{"num_hidden_layers": 8, "hidden_size": 768, "num_attention_heads": 8, "num_key_value_heads": 8, "head_dim": 96, "intermediate_size": 3072, "vocab_size": 32768, "hidden_act": "silu", "norm": "layernorm", "norm_place": "pre", "norm_eps": 1e-05, "positions": "rope", "rope_theta": 10000.0, "rope_fraction": 0.5, "qk_norm": false, "attn_scale": 0.102, "bias": "none", "tie_word_embeddings": false, "parallel_block": true, "init": "normal", "init_std_qkv": 0.0283, "init_std_o": 0.00707, "init_std_up": 0.0283, "init_std_down": 0.00353, "optimizer": "adamw", "learning_rate": 0.000781, "lr_mult_o": 0.64, "beta1": 0.9, "beta2": 0.99, "lr_head": 0.00541, "max_grad_norm": 1.0, "warmup_steps": 414, "schedule": "wsd", "decay_fraction": 0.934, "decay_shape": "pow", "final_lr_fraction": 0.02, "batch_tokens": 131072, "max_seq_len": 1024, "doc_mask": true, "train_tokens": 654300000, "max_steps": 4992, "dataset": "wikipedia_en"}
Each number is 128 + 24 x the weight over its row's rms, rounded and kept within 0 to 255. Layers, rows and columns count from 0. Numbers have three digits each. The size before them is the row's rms in percent of the matrix's.

# down: layer 3 MLP down (transposed), 3072x768, rms 0.018, rows 2412-2458, columns 576-639
# up: layer 3 MLP up, 3072x768, rms 0.0365, rows 2413-2458, columns 576-639
down2412 123:117131135110102173108131109086150130117102126090096178148102151135123094112095198091123096120088145133181158127114118185134105180160088128105120118120128146136128119120145115135145155118083141
up2413 099:125132117112158120161139120148129110146115127123169140116136163115104171111128102162150139150106106164138124066096116187126160135128130125118137131142109120151150083072069158134143141104151105
down2413 101:096119158116119174115118143119089149112152139142102135070089133100160108082153186130123123097158131118146139162148126105145105152135153143115152124138108107129132113111142098117150144102118128
up2414 085:124158123146101116124114143186138145189071124099135134042137135108138143139112092171147108109102139102132137101121133114114084079152144111124136158126128141136119123101104150169126126147145143
down2414 081:142111114128160128150153130105138069105147120145123137171139129152087120134190155126118148157183141120095108153124120138108116120114146125147113098080096095139145164180140098111084135101172130
up2415 100:143118120164131092170182138119143125158117136084108129099177137117127153122130132170107099089124112093129144150138075162152163116117142122121117111092165118139140077145103132160115100062131138
down2415 093:136119113103131141123121098092099129145145123135125175127097147092079166148127133130178141172152130150145124130103136105115096116122136129145159147134143120082133126120137122114124166183130119
up2416 096:151122167135131152153138126102093149128156101116101154124128167129164134149132134165154103126116127106148103138119130115094134143093098136145116114125127148123124152150145118144130135109146110
down2416 103:117134126160104104102124130157124072147081129075175129104131146094118100097157158099135137143128121177137143141123103114144084124189171109130096135093140098129141083120112191118161139172117166
up2417 119:145103143093144111099114105135161125126130123163091143063119142160140177088125128112167141116164082126128082119169106127101161171165140083135139150121147103094145140103111121140187120116148133
down2417 140:147124098102123122122112136128158119071133124111133152076114127106106173116147139148147119132115128149177100142113117087176154136187093114111150117137143122138140119122150086131114144116132141
up2418 119:086109118153140141130111109117166106152129110139117118116125114135128147115109157086185133149154085175108086124170129136100125161120151140132125142096145076125148137125135139128134140110144123
down2418 131:163131090153129150113163148117098084102129156113091135145128087166104097107109148100120153153145158119167122079177114112108148181110100150122122109170142097159125144152146117116158115099067137
up2419 089:098096114136153105133101101131129114146144182155138114110157120133127123124163163135123137148095152104121175162153127163109101123134147102114112148116161098114140108134138141147183133152101098
down2419 083:150153164125151144142112124118174111143146128113130121148106125145070100145116083088137136140169108126113112116109167109108136150100153154164144144117140206142103165095138158134111168060160141
up2420 089:118098111170129127129104136129129135149070138202103152125184132105134128131101160144136135117157101122145120121136145125128184137138127110119135166190177087129124126148091126164118133116133122
down2420 086:170166117126085060122143087131133136049152140116118105114106112126081140140129142157142116164085148131177148119132104129099072138143097140124130107098104117130140122081137156143150090102134108
up2421 107:134073173079140150128100151129128107163086108131105136122110136119143136113136150137134140139123110152142157118136182128114129113120142077103133132150134086086129130126144121114109075111119087
down2421 125:126134120148125106146156099130128153146141183148163118142171129165172126179102132130123111085120127155147143099060119109134146114118088143124103108148112137092152111094097116152127076128116145
up2422 093:141120068115124105132132122135143127145119146126103101137104121107142157195151113114110103089093109148132043109127148129126135116157133133117144095124122129159139071181101173134143170132144110
down2422 087:108144174142143138095143149140107135122135114178095155131120120164151144111110081073118161149107174101175199131151110130114153182096137132126108144152168147122157125085140106123114118104157131
up2423 111:143129154150132111133119126113120112132166106107123100108116123107165148121138148136145178119114108136131078134110173130088116094186149144142125125114151088122162117136105136136138133134162158
down2423 113:106122104116121167129124143112129099124089178162160169133099179156061130148108115107124126111113133129155132146126115117108151112145161098116151150178116121130114135134122114175184143123138104
up2424 109:061167161156114162145144180121145142138098102112147145112162106128121154108127106120158130163129144127137133108130073133097104112139148156121121139127114092061142108136141126157159114132123104
down2424 104:131101109099106099127078112117139099123164153137117120112128108141133117133118119124135106146093123151203097114076127146129126131161117107131138116132134153158141118100131129165119190111154169
up2425 098:075104133146117117118133100149125159152093106101113123143128126110152147124153100129130126106150129098126088145163127119116153181137127079130125121164123123160111097091142153158158134119115102
down2425 080:117144137094110105151136125163143104144146171138098126069168156087128126127152100148133132188137113186153123155089150147145110121134123122167140137119116130152171145135132142114135141107158132
up2426 070:131128125100158120165128103110110104129176121137120162105197109151142130123142119138106091140137102118145132110132135131100103113128134127147087129146109126129133171119184120116117128102116149
down2426 065:132138099122148120123150149124099159113118107108155080116101164115140134156149106180150140131124115107095184127109150147156161123098140135142172109119175117111151100169139135127115153147096088
up2427 106:093142173104128152093119149110074108129098119111122112114096120084187127106129139125128164167161114146128097112099130138140136156150141137183131158079101099103142122087153122130158067114062109
down2427 126:129141121156129132115150128148128122117143128125100128135125150126147147117089138099132129115116130142127127119161145103152130160107134150097171140109118126146116132123160188122097095115108121
up2428 099:132075139087132148101121138162133087150101140097109135106158144151124084151169133128141125107091109109119108123125167137122128152138080142166109119161120135146134120093087120137163116132177166
down2428 097:115099141155150086163142110167143159110138099121152126126101132144125120156096135102139101122136121126117134118167123104114120115061099160114171131161101116125174127139157131121107149148083146
up2429 100:085153111187108081133090113126118183137093130103114101127090108126127102146113164155140140092138140136180118158148124092129128137164102158144118100097092146129142134120120141143123135121153160
down2429 113:157133116119078170089132140146138095094113109140115075154164135152132128130130095117133174142136141108075119091142123147146137138117092121120123159126117138164161113139152154131175119132124094
up2430 102:089115142135154140161153148131145138156064151163087088115119121110147145118118091097172153176124090130127124120123096123126112164091132124112111150161167105186130115143132116134132132135118093
down2430 104:133176123115108139102112140143142103075117117078112117121181130152117118146113118132088100088106149159179105122130103111178121090154137130127168140149119128088136130104151115154151142110152132
up2431 113:137142146142141118142116123112114136126125118111152108153117143162131107132094138144099114156051110163164141155094134126129149110129114125130102140140117111128175132116142121142147129092182111
down2431 124:095099097126126090145138133119129111126099118161118109151152157157125143116140091094110158152164143107249137110134074126178131139147125178117103148110123141122146117090162136090127130139099133
up2432 107:125135086153117137100141109101079093119156158122135088098159130104126138150149141122165132136109161140154111157127125130084136117164095097116121186065106095129147131089077183150174112126155104
down2432 099:134090129129125158137130098127137150129142125161143103138167131122106136177124125138095094128150115161163111074117147155112117097138113123129099166133119119098130139073160118118146127101127126
up2433 101:104122114091137082157111149153135106215142150168134126109133090073154118106151101126097155135154163116122102153149131124125174097114151124120114171111108057125119089138113107143144166087128101
down2433 095:159109151142098169078132079102151144152152132102126142162130098101122098107113138135136106158105120068180142151093131124105117132072107181157139086089112172120131114115107129156121124119118141
up2434 096:122108119130138089156123105171118118093085147113143139107128083095155115119100108142113110103126127098107086151101130162071134189120150120127123147119132094100124066098109121146139074116126144
down2434 085:110130127125145121160174106169092151126139100154081152139140147170138158146163108126148107136155126132118160097158187118143137111123084140115183127161131094114129113112102180157099122147139141
up2435 112:125107109138141143158144126140118174112133127107156141110127119136081148104179111145139119145104099105140176080173123124130112107119151099140070123150136113151143132121160124112126134092156115
down2435 113:128157187115124118159102124108149118159166105103173159100133135100161097141164142156081129085120122147086154133139121123108160133157111134120157110133107147154120141114093134110087169114131095
up2436 117:095117116148171124145088147130142155122161152160089130112121121103133112116171089111135115167102130098156129124104106139070092118165119124155106157108086129138114069089129138132105141094114142
down2436 141:114119123122117117084133115107133111113153105110132165118142129134181166108130141107086069159154131126173132059113123161107102152158157109134151102126179148148130160129147106098121081112122152
up2437 101:123114133115129111186143133154150120130095147125135126164115101155120140174085108138128099137167133141119153113144130174124118160095135124121141143100135088098153132083149122116116122119133122
down2437 099:130142085146104141132141122098133110114149058115139108107116142154112118099119137114093115132116135141147104165161131091097182129108089111176163085142118156111126093176118118144143127144131092
up2438 082:133101125090131125165109171096141106135098148122119154110069145122116142160143125123149114096124085189110125128150129124149095106152134126130114111079094104170083118116108088114135112120112076
down2438 073:066164121152092149082131178121120169124097139158126142112141141144141161123103126101106157145126139085158117114094095128108141118128120125118106113133186152116104139135102138098136096121129152
up2439 092:113112138167108129206107163076110102137086119096096106074139103088114098118120143150139135097093144130109105146159139140160133123172113132123173155114128116120157132121146131112123116151110169
down2439 088:160142176140147135090143129166176168112153181129131156152172105114120159144136115152107110111135144151124080135129136108144114120130110130159161124114130138111105101091104125083155177132168128
up2440 112:129128087129142116129103095124111102132091109121084112141145108122141102160136112106161102114153129148134122148110144168114121157172131087130183128124149114110130146131165125102103127132134136
down2440 105:133115117131143159179107140145118117126131122159127087118146134170129107128107137145161138125161112108168139152142112132118133151147120154138095111119145127108098094118114147137120184156154134
up2441 100:141125136145147124118114098117127093146119130119079125135138096109160106107122123118147134124129101114110108147121133135151098136127143145103115241106136098128139101133160113138110064124138107
down2441 106:092110133119086080166120132101133111111095119141129084108110102129139110142125138104161116123132099105162113116128122109140092123092093169104120093121112122153115154117113155095129195174102113
up2442 091:132156133128152103126092171097130116136098159084126174089160151132130115135100108142146100154098112122147108160109126089099127129108125141126131102113147098113129110139120109164170046112150155
down2442 092:064108117156134136155105125164148142137177158159104117137115122138151130140133139135128166158127134102090155126118113157127136151137139109145136142163138107177088135138178118131101158142137107
up2443 091:135121077136123119089067132088147124143129123135110163127188150129112109126121181138094098113142062135120163154093121131132149147113147112132113115122175124132128132118120125144169102131138117
down2443 081:121136144107164164182140118125073065128169121124121130134089102140117094141105101137126115111130120124160150170115180114143095167128110096144135117126109102141136150122131096081123145117149128
up2444 120:130117127163131064171139128132132112173136110137122122112160146136118150116107128122142147103125091110128115097134111115104153124152149152159159143115124113167126075097107124157140117085129142
down2444 132:103109102130156120128118170136116149147137150138141117131132145124106116113154108150148120113096119117183154163104121120097145134136123126107126133156123107098119136135114107118149155078113139
up2445 107:102095159137144089119127129108174086142088126148121123075145130100107121122149127119134124145132152102126147174139156116077103138166127136170112130112177122101133146083153152112134124146108143
down2445 091:105131137139120095132119149139121103114142142076139143134101129093153162093142110133119121126164126114121082139133153081111126145127107087134112185111107076122131108162144138120104118097155152
up2446 101:143104127138148143173123123159130147178125078143141118122176101109161164119144071141175129154129079109149107138164166112116105140122133117108110126138109095087154082108120140134148124106155149
down2446 105:098114155127107116142110131113138169167132166130129127131170147143123158126128123134147154129119097105225131175144099138092082117149104105093125116119129101117120092089124152154148097119126123
up2447 118:120080116114155118155060125136159111148106112149092072122163117128119161095107152129161138147135081113130086152185111165131109146144108134153098145116144081143132116095161109122099115134091158
down2447 141:155163188117125105116149145147140136111158178137125129146122132174121108147100120140063158102139140148139145084123127123117120101128116089129132090158094165129137132150112144182154126129163101
up2448 099:181149119168135105116116139163110121148119147141110137151149135114102117134164126153086098111130077115120161165143109172115135122095144120112118128092162115163120110130136122125140138139114121
down2448 090:105120154142129128101069125139110154136120139092113089133107120124147154129133152125143123140104128087165135133100120150113158116106127154078134099107129122132138151141151099139137140128122163
up2449 096:091106133134114099147155095167178122114144175129125093182141130148182101131147151132106164106140080122126116103111143138150087162138153097124129148114126130140091176118142168144160149120104089
down2449 083:156132111096145199142141146154121152158153086148133144080121150094060108146136176172157119168142155098167131146124105149074115112170147136131130135117114112131128099137121105123121166102135137
up2450 109:176104127142110104088115140102130097141094105147112161140118097132119137125115142150141111121131120146115118166145111135075159092113137071117096123150147071115157126164140159163108156126120105
down2450 097:145103144151127097073106125141139113083134132142142086177152129106125143107071134145112132161144156125196134110142097127132124174129127137095135107168118145124134148122109116137167077146122130
up2451 099:138108079107154148113106104118130088159114149147088133093113138152157115122111105187129154132107117139124100154112149107092094112134111067142127149126103106137147152134108123165090142153131120
down2451 097:149139128091100155098109137125103172128103062090129145120131131111136154115176184114141108158125151137137098117113079152106183132114117146104154098110112102163118153146142137130113114101107137
up2452 119:101122138155145128145114098113153130149091115150106083096098167076160187082135170131134141142144099141171089122133137163159140131108089119166107154138115066130146133131144155123121118108140125
down2452 127:183143137193115131141149148179130142144109146103109110110110114150119139129128099133119131123105106130138138090158095109131166088133146082136080142170178136108160130101158088145097102142113177
up2453 090:092139104117147157159133153113105147121104130126125150140114112118088127096146131140145111094118122135116090114147124132082111114135079079130112134171138121095115128120118132109110137112138124
down2453 087:126163186092160112083153109119105099118123090158110093109150158127141085145115147083152119147108144105114147136119174134117085144165151121098131102108116093140082137131135148127127106192115104
up2454 099:112109122089141138130117163158074108124145106137154160130171141110125114126153100104152129139099115097132132121145180149134099134095112127162113101116155149130123136111111180131130129156133145
down2454 090:101140128147123086131149112126143158135132146112091097121121118130157123154130138143145117120156102131109105096146072118114164116190158142129166179143119111145128098137145105109164113100116125
up2455 096:154137138133143121132095135115152146127134060091127142090118110131127134101107100182166073089112143101115120144175125066117107087131148151143175078102090135119143138175118116155147130145145153
down2455 099:101147119165133172136119123170075128126157126148106134148165144078164160116116146134126115132116122150130112149083111159126130136103127122149120127139095124118133135115126106122105139110150139
up2456 097:107149122137147109148163143160122167136117154123125067130125122083144111154123093139126141159115125095140139073135121160133140142138173108127122138107174110109158141145084114143136090130173105
down2456 094:161130135157127131127127126120113145116121107136144125120155163103118180098118136145176147134141140116173130152119120097123094133169106173158130159155146115124137134083115138109133136156124107
up2457 103:094082132140133090073110124098109151131133125128149107100185096161138182084165135135142136107122122120160118145124149086115154082157101138148100099125164095162154083154097133144122149142117114
down2457 114:108190139104163122084118076086123127145156127127088134117074139129064116152160139148113117147156143145182160096157082127157109161057157117136108175136088148151115144130170122123098114131127123
up2458 109:112128151091125151149167137152139168123156144122168148104115105126112148132122079139144147083139116135137164124129137124125126124153172117113117108124116111127144163069138158178151095137097125
down2458 111:125163099150146156116151151072124108122141124133107152126152132161181101116146075128121130109100160083142107106121108116155152163161138159119167097143130093145087117187133128122157093108103140